Weights of a small transformer language model: width 192.
Each number is 500 + 50 x the weight over its row's rms, rounded and kept within 0 to 999. Layers, rows and columns count from 0. Numbers have three digits each. The size before them is the row's rms in percent of the matrix's.

# layer 3 attention key, 192x192, rms 0.0711, rows 0-144, columns 0-95
096:505579597498520543432515606412488476483599503440440470605493499409556470525521476523499508543560511465514596495430502462489470525434475434541569578479518589523483575502417488581494481456540480440472421492516430569518498479441503449469495440499552431475478491468522558486456466561579556433
104:472473543542526415525489458465460483508415467566453470448412398543462392515553464492519475498518529552460466546527485535476527415500406518544456460478465538531474512453456486413448568465486489567417488479489463534510562481533439503462470499433496421501453526469492482436518445493505500450
096:528420473490468460529502493445551502460524474524558499424442509501422483471441431394517501468515526440546499529583489539556447484510574491519478480527420412428436493558552575385549531510558534569474443447565506501527541473557453507508518446479515496456464376570576370490513508421435473444
102:566577559431563490474481527506458496406551532518490554592447563437500521504558515541486464593581461440504563471528530457580489549579542423479488517471520460550530462461435575555497400581534440512495545534475416458536561467445544511503466438502554430490548440383591529488471550512448546503
109:442527485649577517428519582544547519489499600490515510396438425497538466499541403535490488543583455501484438479429457502572516449557476488551477495462568534562540572580461380442536569519452524583518398514490532479466527559481542541417484586490469372486548473477409518482450467468537442518
104:548525396489414485558539485432388576468474564536583526293524521517513421510465409433522560402477506494473479540581520487486525406424545509493473455502526386456397458521502469446443533484522408529475508464509567510507473535555368517545482453466498597458453480494550482513505469550450464552
080:541483525526540492409418503531597504558473482460420541465461552611424442450542506486589568505362503500500499534500517504533464482494476519510613482494577503518529396408550501466572461638501394447516484510540470455577489563438526553529562450486457474477473433468539481484576543439503462497
092:429500529549495537426434575574496518514513514462443472495492445569531563478489504574482481604557532557426535419458578480450517510541568523568420442510523570471417467570473507586424486479525463459446516477481556476506540391498514528470509522586567477524461499396519621469475541548541473567
092:552528473536477428576446579514472440520456541487498510508564416403436636547518533527559544545541601554597507560549462438513477419450468378558559407521502571465563539569464570537501422462478514437536511464374557534492518441442471429463542461508538624408470504470454568482505530454519568513
101:441458453529521436567506463443524533486521452541487507527548518505542510611512462413482555504506521479520536547507477574513499520488500543445587534543457490474462429489533505499525458526508481448575560529472522493456475571529454651421570572539503480518551497487586450532482565481460498390
097:505507490495581444372511525466534572456488508516492455470406554560452517504434506520462448527488468477505453492493503539462501601545405506472519478414524491430554452509471482498416465494466515552447485442397504512499568419534523553520550469545388463492521536377389509436536501441461458491
101:514473505417535503542460525528527523541500572491485409557442503478578555445557514500532486500530561406498600449469584492568559545472421459412451525482565516415582516464519539546496450489551431476545541490499544531400510512514439628475477511522566495579450591497452463518527543444457430463
107:526456448440457575534535588466573608500460539459538510487540524519521473502513531468502476545421514587593360514469483462395455493428432451426484520454467506432513460518448524550452561505516599556427457498524496600553532582499505473468554567486493538480546531554538473520433437573578552493
092:546436389396440424471517427496532561547472535524490466498506532596530507492375477493504485508504461550570469450543468508521439558523556499453387487458517446520475441521520587508541609460593440504463516451496471471515535527594490511513431472487532483546591510512584457525458426555494406520
118:534475529379472518409430454449485527438500544556512480553544466604479472539528418560455506485444542508473531455452522484550531530533579553496465478597522469452436459507566447501505400494552429454461586492502467487520423412456544506570431407501500448472514472491498480534497468480568468472
103:487467492470558467510452485543553498529562504576426490511446456451492588366458570491453550526497575453460529467546509494525478503522525478631504461606433567475533497561448466451418513477453568551501504442463518526415546480553531536362529614545512540521473511550512539494446462495509498447
098:458496413533453476511575521451587540524465553559577500527453460492473458420415477368565483348618562438569570512544572534467452452550432440525551516437470466517509514519482584505496532413417446534554395416535474447477470563513527548494487447486480420499521469492484457466446416631511414463
100:456503472376552501491493560453471585489502522577584540524520385516519552505458468546492430541509581537455533466520381467440441504520569499478498508660467544427510462435548470443464576485560485577458523451525472439556593460522458539442551522530543456519465424463516518502540534471475493517
111:530403532593418459423507517438509512535461553495514564513541479508532473408463436496561445552386520525540566472485473532524453523468547571469573581530448517394492482497500540587445487496530524492475462446439570567504497551414564574481453541401444574481550586545447492509509470485480534532
102:416507453498503478487519462521449472483516533398558504501487482567553576424552419475406566450585494438489505544436471425604520596483412550445440544459523472534466518546463552631385447509519441473463473501470480378507561467478471569525585556488552535514524505576548499528507568598511483565
112:442518564523497465536468566478411494533546537563382450541636514462509438492513465519564508540508503536502432600534613447511564480570483499556532453595516496469542569458510535505486494565510438418574528462493475543530511459477500458512457463384565552501557511545428461449477584469513611555
100:590490426480412444537543496372452464503514542545622408547564519533511532469514415515512448525456411496406494496451407425519542487524513426603469428476468502471496524591551502506434506554551539518465516547511528532521485476539506516551482490503503482461523506512516487434499488539499443463
100:444535476582585549524614511558435515458473578572466524441500504447470543478406603505488509551440545474493539544487443510504520535483461458472506611524528445461498548478583423519524538386553585519453469479553522478468571511421544638458451465426525419489525523468566523427505563415431407510
115:465512517507644536487480496411525448488521461514388512466625452490455425472588555410511391509500488483530492522447534477506502504485421581547564528471466540493478515494571480513573396454548420540607555502484587509519432521427491494469423618504536458546498486566458548408505536503519582571
108:488533568590491439552588480527538508532443428492484529432509507495547412586503558471563461480486422448449420463533417541489512509384494524587504528524506457413468448499512547548422542524493552534519524495507556513608445496543446387443512455426437520501557571471521457510457462571527546582
105:542535556569506483491589574405434464480568508472470556469549537463505355481519563460526483602571576576518479474510473553554521473587487527617563509482523561482438527487529526462588513504558451418509489576588503421546496476440549535462454549462572519478537500592517535494525481568461470485
101:490473539525452446512398459412526411469552529457512455529471513385491416530547493534555502508561504562541427360552557480484497502465409559494451530485480521517464541497446495489391499530475542506521524561363479609477489538489476380424471523624524508478513453593492456551520443485579534509
100:552466436615590591560467538488551503523590554586504518544458493438465508442494492546575549525513484425572527523460488632551425521561438383473481568482472497485462494593638469503432490470469535444524506608511454540538459498557481513512483493380509466483447561506508388518505467446464512508
105:531479452530488513566531441491444565474579563529531447531410419532490567474422479530514407450469421586531528478585462517543496483505426497564482467554396513408530472595560456492477383540547511477521573500532515431564487454552500474567419496455582422522472509507404462409527517454467381411
105:492496480455535457570466485391416534489485523548563554490508515480540524485581463479496494474505584547475563555462533454538462406551463467460455438532508531487439508544416477414464534485478558523536535507491499648398575526468486533552543583490555467549349505559487512511543429357483473549
100:421569569400447475528536395437478519486481498463529485581427512518552504472453428440460539516451457498489536484478556496501538558554524551409463478504512470560522534551496464457538493456510596581475474573463433507453584463556511424551495574550489521405563505502578476535548513539533516536
098:527482459503582410468456512443551465430499428465395488410493377503425574526453532549525408484489452441524493568489479520552517508506452504526521510535505539550485488487534501413476456481558523484584559554418495423533533524479480565550469593569541499531559437545507511565561446494538485462
075:581466566461525526484437586536507548556549444470451467708480565538595527449533497496507484449520457492459556461550469530516560513545514516552540523612518515456556398506501520550498495508558391464555447465486481498483519439569548416602532439530510469486555562566507417532572610486450531552
076:495486487505498567480591506479480477533504422448538486580513509512568532559308615534533504544479569543563512452498473437526516463413574501553456525503482447449523395487515446523549565557587456418597490518460529455539530561522484418604521487581480494493569475501483507511536498561586515570
087:478545431402555593463603510506412491534499481501476471532446529449587490417538552522433588575488553493451491386571568452474466592464527433475515434530456567562567414459570504505455571479524472442556472571404498462527457546477549427553480497551531504546555441475508450529570507458515441435
072:469581473484423449406517429486471580517513461494488420423575481441581419495436499405589412574475486501463442454566468470545422553473440471472430466489465513507482442420507495448497580516538621511539500575499542492516455582400575569477466538578410520502570505613492544508486457556554452444
097:521505546476453470462494405581524542511545447484420367483567466430539471447453509547490450560491470473480509467493471350531574528519467528457379513559439557585539519449541539489428480475505475504514597594453414498545554553476549546528469528567536445467516477493441465498554475503491380425
074:434526460514509505478526533481512475493652388507486534493500496469511473494482522480574532441527468450532520487595447452410552520550496514467352450490576452452512479581428437594500495405552513501480499463532436553485551431463458511532489445496553458453534560504526475580509605466461582515
083:583535477445506430479451549492499442494445621558529510518454478572406526592478441473565501494446487462486476502400504520618428418508526431500471446569526541476428486511454348501539479487479534496436496457503530559446459514539436482469508504464439491531562548506474410466525482550461497554
090:384472415418424586578535456420594488465492420499516565543477585473565571404489482499510474478502497492501577420564539547424468533505541558446507430512464467520523468532616515486471529495557534460511561540395568504515548543469573509550519440588427499545492498587504522601517492444465491408
107:385555377492493462479424536568536483478588595573519540467488576559424440497525504483511567518573515497525529531551530503479523511512479525473450470454528475461535397525474519477496545492469567545497424377529390505527495464569398416481518423500556461568572568569524512627560558539570491535
097:568445531614479499441518502522491539498460450564442476509488437522529552386483466526535471504497473480578418516572508498393500470469495449532460534467538530529539574485548490627499400530444416614437482509651559506543510450501493511470517480483455434500507543463484491408489512486491504565
095:473464533585561434510550491467472548490547547545443462511495469550462491522483523564524378437475560520588339553542393519586514504482466579542453429513374488541511401451457548523486426474501531544489466510499457501512511502517506532560505512506487408583481555597538512425402444484498564458
097:596493465475528521489464534473591467528567488550474504572529487579396493568590463576531531477544488570500476553529557507525502439477495473520518495538515507446410399470600493492456500522509499478554406390437421434476409595504395506516514482411464521571505476549472532536510476460486526584
110:454595547606581508472454490511431517453484548516517434386517539497551554544496517487510415461458530510506492592560404548558589428544459578587549547394582475523505542488461536478470499455462529638443467558549566496567501484507560491576443474491488480456442467503528515442511480466455547519
108:567547559481454463501478560506520603549505496522467515556431519584463495502544511448505541534524469474586384534476548663409516538519513483464449435573450578465490517410506432501518491522470473522526417516635505527480480473476516506416545497499512438559514540448550489381468500553442580505
116:532456627402465567500480539453556513510494564459519577422579509455417514562494538475483390531546495504594372373616463508447458451474495498521471430481446519510495458517543550452542547503438582467481493537517572540536483590428426414459515527515531544442552484503512543508430547478480556452
101:501529527381455494456567458569448438500468611492545489519496504507482502503447429551456546490572445580518599553445507457544460387471523519557421499477520450442502517518462514497521390433470486426517445475499503475446497506560518437425475506471475584501549429505443427532513471572505464563
119:528513650532496477496556475410457479550414466483476432481497508574499520499435533470524411543478493539486464581460527505535508462484363537616499469444485557595472462464471504431520489518430506497477475559478478505490516570499505589383502500521549506546332505500533544435542439510471503475
120:407439527498592491446479578512458468513546554522579456427524497449555485428540501557488392521446542557558460523513493489524461469532485548495460443401492485469477560513458463484541539562438482545510508568465548569548578518581464446425500486439548453483504467535468565455434523517428584527
112:490506540492469485521447575499527481572463526441487509590507493609469436526568532465460494419472432510501645505495547509463504595497548566567494511483490379426433474505476443477485457513451529463520425530479434485566442469504530440450514519572442584464549440467448494603562491476482404473
101:445547500420496587419486496553508478473513417518525489548513486504537524460496429537475581554420556526543493477528482486435521534452541442489475557525536430588560550506459441499448546379461517505536493529501487538551483586453459474529502511573554508504473464538445482549585442515521468458
104:518524511432456462509478552498500619587490553554461498537516526513453483467507448477499608445462423499442468477451497525616526464505521455546508474560514491462549476504545434525601541588542516458506466454503479551553486458510489492530509527423510541488601544525555575438504544555551404539
125:497441399492470467579451475501502573531488492519522503480435508587412455522522438502490511520500476558533488464450518579627512455532478503516526496454565519407585410439531548487606531471506467456505550534508435505493514514523418541536486470491472534603538534608539486558453465521524481521
108:401486513434500578507492482524494502463474452488579480472534527535528378458447493573536526581454569422543500627589542548463507485497551514481501507503564550468512363560585454463431509431523516509545481555487510521537459586495485522444585509470462455553495493587492464507475499485583518492
110:563478455538518558474460578555560462511494512480558399550504543594530467501457456490512467555521514520527559498528417502525602407490543527539401543545439502524513307550510461437537587527605459410577432471425506406517526538497507542449487430535482463468560533559552457380432516494578495532
106:543395558543512574567484477533393490530488538511469525559416492546432499470439344513479416382446458466625483504531518460471556453555518489468504550513383493445464495577485460487584490454482467476430519439590547501477415531453474460457548522521500461498429454474505539550464578493511590472
111:504458568531600501627541516583588636550434524459580479518498427449577442508502414535541458511518662350567541511395494551482484466451522534465602576452518616423495570516540452522482525515527514490500506407553508475495482510473401487518553481439547433477448526477577519428463507485518547517
092:483460543575504450497457484528526452471491442523541499531434451436547442491411555459473504467440448549512575408488469486394513522460566487409495537574507602430561559508496506565602474477446434535482485466588488529440451558508486461552476461536550493433597513510499482492569578482504505520
112:468538524509525444463485506454498510501526438592448562341443483475408428556539514424421458426521386426524426522540458469537505448497517563493515566450522544555475539513425464579522542436432474492434520594512407546453529523505516461379568530484501448529493495532516453434443513525465420460
105:582487480517474549563428483434537549556513420411415408606539503439508554578542519423528615479532394499525471523574494479493525440453466445475486412466542438543463531539476478541386478467669433531462521449501421460567537482496505534576443448529535516550623489530518421481517522512503512510
100:475531527430508523488584578509469414433611501557593596439483426517498420409435539535413485542512507459484500508516570450443414454539363462536520492524498487532549518516535563449463536434441457450463568501488579465420503487488479438477475532474516628501449568434523514475463496518533495471
096:527450492510500553544562485599494471602487562508554522456504550553530470499519533474494477510509433473520457496437482513503502526508496459560491616442458469499503485562502487401542477574585404505437467543539454483522490460316508592477444395589556479529427525436476463479518509488521446419
110:553473526448416567550594510522538555586534466404485493549460439360437465505532467504500512639507453546450611446446511443504511520512489504467438470563546607545591499512449549397530432438553570515509426535489486436489550506432423431555567464592513586492534501518420472494453480503458443365
096:573477540558464554449592404538447534433550638471447545462447581483468429461505392451431484433526508456508489425546549421431490606452504462478482457491495631534506493498561495517571551570446380468522507505472509436516502503478550430536536526518489510556513526623459481550523453523445453484
073:500364484384450481457631607568469456495448465516496477539454424490443526566513514564470534467465568571485492426505582443492486459542496510478496564473513583458488480415528615571485524470493522503556436466593554542611517542415469498545505451501504503521543488561587401583505433545612551523
085:505540547446509504546457456406581497568554440494448463484535541501512538510473572443543452561487492525478525507425532533484564460517466607518530431544576381512514435522380486431435468457476503524458586462561540562533497443541495655437482466503446501445544519417437515475477557522437479558
071:492485436572503485527521441439530468428553596514540527483470486480522428418489411495486452502554467508474512459514516519517437530463532462510498509447425511466588535545608483518548461495498467512489483530451458533467504502502555498569484542501455543543561529551461458540445552454400357472
070:549508503523516497513539482521505472466549362614540493561566484455457490464493522578518555545575431537550492596497532507535548432452413550490502526561516499470457508401534491549494491466509539464536451433532455508509476475499512465527523561466622508564480502440494560527583392616577512398
088:487541484490546457543433508490606479556467449530535449486517465527514513563460520464461479553472452445472565607467434587541456468467436633493458485563599497511494471513444507445450505430485545506371655522493479557459486497482434642361398487438464434509536507439457518364459478452482545448
087:451521486406476458520509525407580574517453445468497491532557475643518517512478539426497553528426443485463444512438398460478485483515454492516503543598576425508495415455503533468579466462410529450439570463569568535502539541504506604478398498454463578441546494514458475418471565456453485531
086:508489475432486536513474525533451487457493456474527549491489547541539465433476485473616421441531466555510434427527541403434483530512569329530520599487507555486569590563543525587514459560505394504543469528508521536514497534410602487535527536536601535537494400517563510543476477470437385514
091:493516551573554431513552422539511484537397489576489545524454513403488506436426425513524516602410528452434490474413467486449420499371540563584457472595452471495499498495479457448469512437484527460459530460444541528485467442503382555416477416407460592515433504481522492417471492475456491428
079:504473489429497493471532519500494528505548470456490447481463546552428415493448499421546491441451424476566478450528595536570472490563570442519429473517369465534538600505536515458489521640585439522516444478499510492510529466531527473585505503497475546598505499489606458558484479363453447473
102:596493494541509527434441534551592571467447456582415568543462541404531561450487459520525520494464444516458543532468537498553528462527533525522472603497495589501483517449474444542477553553469449578494413523459522416461476513483473482478507513455479415493467425473546575511531417439496534507
081:482499508503532478578361535419580514560478480457409520469560553548521482517503546436522478616462522560615505488511473524506566408479505571515449542511507447561539637486536511557452414492470521493484529487529462479488614419483485475456399489550451552433470537447488523514448544526452631536
095:611519470608544544442535436509415490550373514561472507418423548470472438488469493489518552392597484583458526543535453536486451503532523468532543478397417466545498517523499488485501495461561494540496500514446457463515447502569523497570464444534473459537433490466528549536566478454518477546
092:555486537567553450500476552484474537557445592454422488560541480486400542510512462525485506602460516567530433602502519496503484518454496432456520484518479562480531415462546461528444557495489441509441446500521480543515452575529450480490448497519573526482525511468521431407479437504516579438
103:521475565557475476513516463523578567516528623571516503493381526466549507526510481609445484432447510460494664499484510591536509478437486484453501417523433572526536455491448420409515424523530484516533552500495471523473444545531419525501539528468442438478467526524552423642548463558539557537
104:483540516515473533508527557525517519533439385499498523607512552492470499491511540396555524540423493520500384538543515532440528506527506565506440533441547486492436547443533433526508503512444517494440505486486563489471429452577473548496408429516417584383536502460617579350517499477421521565
102:550507540487467483484466512485538466552501484456399477449466531429575631495588468475523494492479429484500502495530479493480528507498463581468447478600456459374491512551443530451503375526467460508643487478544408537509515542558529470555470491646535447450557504446483512460444520461470457554
096:554468519543445472544499409533583544405489480522480425422441469542458412483558507517395566488491462477545507505526510507525493486527482555514461484489459528513517483511539558517476472414501466511515469497431518451556468510504575495592500420486584479454456491468486486487517558433497558511
098:626451539596545505565605517537403508453528419518543465498554470495534505498580582493386490530527545540485586549463561456414445559430450518546445476496431567429501564512527488600524404516562460423495476481498499431410514494509478419533489466487499398553463583457544485525463538639495461474
104:482610526519509474481487443520498542547472413460405507446522539553435391475523531525526488526433549595569476502651459445493461526476493509556448524470420527521533491497454482562516507572514648451495453380587530478530484527418586435461478473545538554541372565551518517405454496496479530616
094:417494545576531466504478546482559565518477495504506474504496508460513446472464503378460506557563650523492557471566389478510462488502437532412423528455475561519574475523542393545584423456544605557557525536517496489521474485468398480481493482463492491423525463467450390601526557394535538500
101:561473433603536465475537451512490527551479560545456472469406469469546549551587627481445512495495444505536579500523522552540404473478636528375471545574499533463481465547529575408464429470403507558561528539399539503491483499492506465495504472390468476622493459508489465581486488563495523484
090:459454497440530503417491423497500532544472536504495522401549494510477465539467434509422531479532442546515528538496486475534552557561532573457557534441416438504547516462456510466590442425503592497477613531526519540510496509505523482477447471554523566544492478534440418509453550518512567575
108:547470502424513504625522438471545578481437493570508439485424524485530560610522524522437477569586539490490524463450557558516546548506458522517450405429551494489552387543503450495528528445436432505489520509545462524476450522475423469493553480506410505496510405518456426543485519582580447509
085:537481506488542588506426453441440522441522421534597547535568489555515537510514465594455532505534376496452557503509479523553561452498482542435580459479459528559504516550533514528575470499523451427498549554403588528558490483512473461514558530535490498426499532502436475554523536451557657441
098:365406506453498539502495497534424565432646457541455532564552436569418344493480493482473617417492564512450481553417495471545477531451429444497548474410493474461544544582555583506472508562543516484598482495583516553441522504500439506548512567518437536566441415508520389476578580489506584559
096:492488527540509645597571411458483534554492430530527507503488530460559548524545486541484487482465520513534532563499573534479429565448521503515511538459506439541390580608441597466492472468525377464474541535428489454467502433408480537447531479486438465512512600472443546549550611458380431444
091:505508523455520522601577557493441575458467541520518549550521482473448568533532540463504487542440523494450485500443524523548509559622487504485550506468520484560552445601414480398518516567498377454499508520549524407471503521380486462548501518516403488547460447535536483428529578471494382507
099:436430551532490478568577539468580416450493463550472435537495501448458494430459525462469468555482507514569545363548433548447453425354446520466563508513572559551466540462556461502475565554426516511462551422425503440505488469565484512585420574460544601475440505545583490478530450516545501481
095:410539474473463519500561447435532497499492514512515553539519499446477433469495447513552578544548516586488506360480514415548431498592441473438523422527485571477487513570520447562559450463541532495470487421495419467502522430585452587539508585422484497503462421422580554614509471523552478572
098:518545576394502542526516471446462613564534518492546532498486538486541445421470438501512488497456574453545467426485498462542475552440493533510503503408573471460543445476566577458610524542488438525437431497560477502369473535514507554568508492377437536451579484542499535461441480508532439532
100:589522504438452549530487453479471545470550544529527525471480473498643590451440490449489563483527437501514571397486492602509537481492478568484464397551479411465441517535498608490480515480592487496539481546601437403476461520514382541569497463540449408478527424479560507532465467456491370494
096:502530497563506434536402345538482460543474457522545507493490503470527423498518542474546518484459477521517541501418452469544520385433470643580621447473531475447507511447553497500448375563488522542587565503494601524435568505490520524502475575570496421471466473447464606515358494552477430441
088:532488447457531485460549546449549523522502518506504522506484572567523467497547506464489442554455511455460496513533477621515523505621503501516514419438466485575503545524408464428463633451447521521470530350468555495498473553552623476372526552488562433514527439469483487484530390433393482561
107:447534523489573485476608541462482512465570462453454460453591490468529528523537489548462501602465436425510558530486460555464597487564506470497561510519442518608539510504457526578484573524454554490551560470557460479443535519417528541512496536500491495525426471509467556504497496579589525491
098:501503489558541500546534503520494468523462551432416503496460534424452445496418478433443509535579457376530453445523488565439501544480465527485465498569512383520429495512584398440526473500548548517430492472507520455420479578426451578580435576610426471479466468524494502371492589404519477525
104:562563472471501522415553583567531463453574522482484569430453449532522541479560481488444523503572568477454425478564536465517479573594531526450427451472558485454521525552549442506481493547582517496484415490468443512535480520582528496523548459507589451526504520413537539543573502368452465523
085:577446513506446464499495637641423571516525602530466537533477401442427567542489496555557541496578463506468500588503573527595507557555522437517530463529448525445591482522461538518441541505532481485520455496479483449606567501469485478487460551515568554544544501462493501455499549561588545481
088:549506426502540488557453473477534579511458521571516586522384519553451380476493512465519434533446442437543558532611497540427420504609474470550469488405550469447487515574486503372509478424559430474445648472551540477513545511583472541559557514456537417477512470490522511460437466450450464470
096:582618539416462549458550548475576492464502504557489570512448472592457531475511490514514472524457521510539433483526528438582477573584573501528421522597547543465574524621524518569505437551522562474482436517487440558545558430498522519531549501503511391494550481400560435466528495431459433446
092:422460541574502468505481519448514509386499517551528539453443498552505447569441531495538388607502545368518484507496500466543409537581589479574459452526496472474513394569475528538488458450527463472452412485434488456572523449526522484506542492388524432564502451492503460500453505490439497472
086:542521557491496523428463524572571526512451501553477457492443490504476499588497515577504490555575495523515395481532495497602431510536519430490498540512528456379547471570430531470474426428508526379441514553578555603535499557457540536463528463545520479476471450517520483431551517548550584418
089:516471496534549503599460467538440467492471519604424474596581545505487524530501526485521512491473603642524503486446476490413501455464596495462508559508448530551404590493429453522407561496451472517460524577485576564472519512466504464481500470430505539506410517602463591558503515500506513527
099:535481462422522474504543533500540549582460417426419494572500494447540540529564473482514526528566455486482574517502546485462596476510474448478487473388461539535570450514512516463456594526499446409592434506486578480503547450516474509490468533539533595503492514486438478508475485489475443505
105:494613548528503406438538486502480514428481449499506490427390531477459506536511542441553485494510519459516502569529419521493501554506546584604488506546585521350493525527533501453485426473520550542484456470504454481551478466575512591563399476396535443477471518426561492556566404481480502556
104:478475544502512508581442537474532480548528461491524503486579514445453516492531534495482483544533609459531385394545491488463474531403473509467520520515557588497535474360474455554495541509429616566490378491483590480482439685525503516371449548499477581472503536486502458462464535521457589482
094:557558375541551623543496444518531431526477451435486398468482498544567503514438479549431538530545460571490505499386449556549552480497556595468517479578555524480525532410484410510468483559541423450539480534517451439448506459468457459508450488546528452530493437475523570508495499516495467518
093:440433514596587555535406499483487475517508453548588503504564523464531522552550580451458408507523464432467576477518494437524471495538458424534549431557508454567548483551556531443511514477518552499403499538555521471458402465480481484543556419535446503495445551437464450568514562425531540571
093:594504510487537537419496426553492505462505513533440462605448430556501528581436510581499607491562514544494535516473476533577514560522511436551484432469449507402413431527504510496475513405488485404448576396513461604454414473517533389604562487461463442561515425490458425546523457527553549422
105:466467501448522552619532537443502458474471458439519496529442419567568463512457470485583494526468456640469452529407502540536483482405431478582526528459512494491421455544537533523528481478481495553521579484510589538490466461518492574485426605426516441467406584557477559412488545517492537586
090:539550640435522499443475383442517490512490539431542482511494565544444473587447581513428456467442503502530510566575496503514508451547480409416513602506442505527559620428513514488535451534464533504526492506429517522479604450533532484500538585566464535485415432500437543452419534588492527573
096:467455479522543374434625595492478505413599441516539483403570446488538482466538500528465482501493524512501432486491506476481559456465536450548490428505536449495438445514412433432563487413442431449488539497362559525522475483477521525480478496505475543521424508449570472517472517509545555543
088:520446564488523557521534479541546404603524555525449433471408473548482428439453361539482478499559508473545518500493582499494498515519520443532446451565495492523535475528421477466537481451549435553398513510490503465539383437601496496434505458534452429548481489489465492447510455495516482432
088:521382486495519570468484538429542614479477513510531621464541450599424513531501503429505509489458632433572517466546513533472470467561517470457486527575521521485481587573466542504464492453392572537413519486470503497493439472475528473421549576451542411518503546490456488507450493529485512472
087:532477478526373481490512474498540498510529512428512487520466425524460437461569486466406448493531539538550521458480496634420499472573498573471531402505519506478498511556448520476520441468501559447568459486464547475512471536542570466451499497512521500445456513547479480532452492578421527472
096:527428561501550529459519513476436558524507478582491637479476484552530466522495465579409443491479617477476550510504491544476534488445471542491572458483461411508452542428549495416481474521491546510450422577486433544544461548542519500527470602504438561521616576489570411510513471527495435422
093:560565510601523445469556445491493506479505507508507489522464529458505474449557508471456467534369501553551480502458470523474424566414528491413524500571545505527549535521511487469489434558498515534402530433466453472506556530431441427488512565518440546531534425509484497643564474513473581526
094:556620472479419486471530401547518512483501537512489493538604380420443533477557497518430618494467485496530514513450542564528528594476431484469448541479561533535499562478522588402494550492534438445585507611440498485601448486481588447575493497510545522501457443491496417576513541492508537547
104:606525489538537500394411468565512613464434512569458477473559507479455454497402548480567430535531500451522556494457542551403504478527424465394582584451450588615506462379508492417518487527495500405510559509427566481476475529476546471544531500552511517512476495554516472446555470448544511582
103:461555414452459507454539526485508492483390510416530493508500495589529501443479507496527457554474467539487575459508527478633550556574530566570459479557471503539612464539483451508540539521538492513493453532562535508540656500479387483535515509466477532569481452503527462415473468389437450486
085:473493523482479507369504466472461520471480504542470499488443567499420569388441454374595498468564457574492442543467497442543580428533513540519551606594448496534542465465575446556549464457545516485472432513613483466473422476484495540544505537462560521506480459437545539532452471437493529448
097:392538530490473435521586541452488545487592635547505530494563448475541549527519629494475483437557612479556569509443595486473620448419452497502406453559520459567485492527551469490414446551566527527479520538430566530474499520553570552519592487516512572442520544490487510508463647482508420460
117:505532515549428515489426470629560514537427489473510521561469488462510627555539477535426589484522422465491587606447520431566554458511534486430533463465516528514478485493504506464502461487513483389584499656498501549525520520529501606494477516507517489601416455499497521451515521487524474523
105:470479545490512495458504535480414461424548466534440502517465473520540551467457497515477429431485596515584520542452576529517453456407436443607545543547435495493498455475531612473549480562449479655449530626417577533514507431583592540530440524470468489512446508530459561444505472581446557494
080:433548479538458519475454531563528419439521434451495503572473443486473462559537530472479500452485585516495470536496509503508538487424442528425499515519558454584636497551466446511472407535556462507541532595574556553437445553467477526549574556445489440481474543520549589520540467550434554527
083:522524522576542480560445476435583504458487500467500433538506565514445479491450500526517534391543456442471438546516435491593507544550511514525472511505592505512531576492472407442481495440430402359519499483515485564528457433453446540471454482533363577489548470529435446479615511413434519486
082:542502439443491471445574572638412568407481457502448512484523427555560458574537490522513529551505513506555501527557498481441517529426479608430542511447474517609394543464594500461494511502547545530454426484512516499499563555571489436475484536392502445557422650474495626537436569532574554440
076:447380429534459557446468575595474538471498572474480586549481529545496517563585474489532486516457487483551521520457507567495519500405549421495568504533467462527531459499511466552454477535525478538608520485556547595452442465581435464456465492461579391414450542496535540526426552593493514523
077:451511471499569531530422515501598513485457554539495521423496515587466500571554526445520611515515566513525432474514570496521551430441538621508433486497466419496510464497516440430512415510578485537593533505554544632469562435442557386524541438482516410526522565509436472500568394522590545548
090:461544564589526502498587478417529520480518470486491453551474497543577516508487537573413523558554408548461501514479505521503435441501526466545432510507508496473462573535440499480444578584442411510463495516562608504411501458492539398416567433492591452489530455475498517487521450486434548568
091:568592560485488450557533465315520467582518488546452432441441569421447495473444562566483401444573498470487568460544401465499499551568463577493515522486509578469531551500411452525479464552487469525450548517545532417572462512491505503474513481604427470509540450472502545550483476533426531526
088:507467490481438410533530601575452485479468518520537494586456473502478507533412565481510524482433493522461436508634534452447408483424517501401396386465464463479515464476595432521423485451571517380493455480541484412426462487515500453441477467565537547504438575528550541530520499508560586481
101:472505556555553445507513449476439504567469511535506462510406606524556402478530516529554565581526538421489602480429466447448513472514505478567637513408510560495471623474505460426479453532486494516514548475528614401518522452476551480585484475552470390514510445471500466536461471471433513480
094:583496497499427439405454494464450639481533472535514430513416515520506606570428538536501563534432507547505476487454495478534551385477460544442558515481572503498417512500567615483615419491470501515478429499531539472542467502530427481503571539493529490538513549556563560518409428492502488508
101:437563589404541518503452499439509523519473578473477549522395481485519546529498532536569504500464438438493551440474541471523469360513514545477452525443498528498511546448470417532482487542486516465517530493471582519424513520488433427476471441504504477595433517484403554544533562498466482601
103:480462528578553506561604414481534562574510521509512436478503562524586577448594515485437493549611487490467539504475449491535462502542590469520580483501558528424538543554389549464473559526422517553493500426508487460517548536443488509468577552452397484448586504509533423420467499587451511496
117:452507514474497450547564566484481556454479472469463512506542354429547471506608511498562400478457523440587469540559545551494463453429462448436507473457453477528443483508472516483438562566528493496512497482481498597449480519581528469409480533405526440399439513514514512469384493551523562490
109:540425385401461540479486491549594629456623485494466549558559407477503552472487447472415536521450573473524445543513547501488405481559577447424462459556470432494454403468572532515489532558475509505467432425474386513513501525454543466362586544476511577501566429527561460465519487497505574515
111:552496479497476509561510513579481560418557505547494537435459468466504474522574425463507487544468511435510436443508470586528497490578529457432470558524505495512498416444507626412518463477562392448578477541508479546454475500501473511465550563563513483449551489521495560502491545440590393554
112:576548512567460480494492519461572520499420483525420535553544478434451451544639595528532511526539544521534583578545508475500483404528542456490474581529605473471486488432548519426479379524503503586416420429524566496397536495529405459493482554409538498483507461449545602498552481396508534545
113:511446478502571534493548526468475518455551520512497554413543586521644527519516532535453489558479518516506512510542382535514585527479505498608444528551519505479424588437542519484537453446496388482535458580470516452571570525475542447537564527613472520425483501581568464467607526488504478452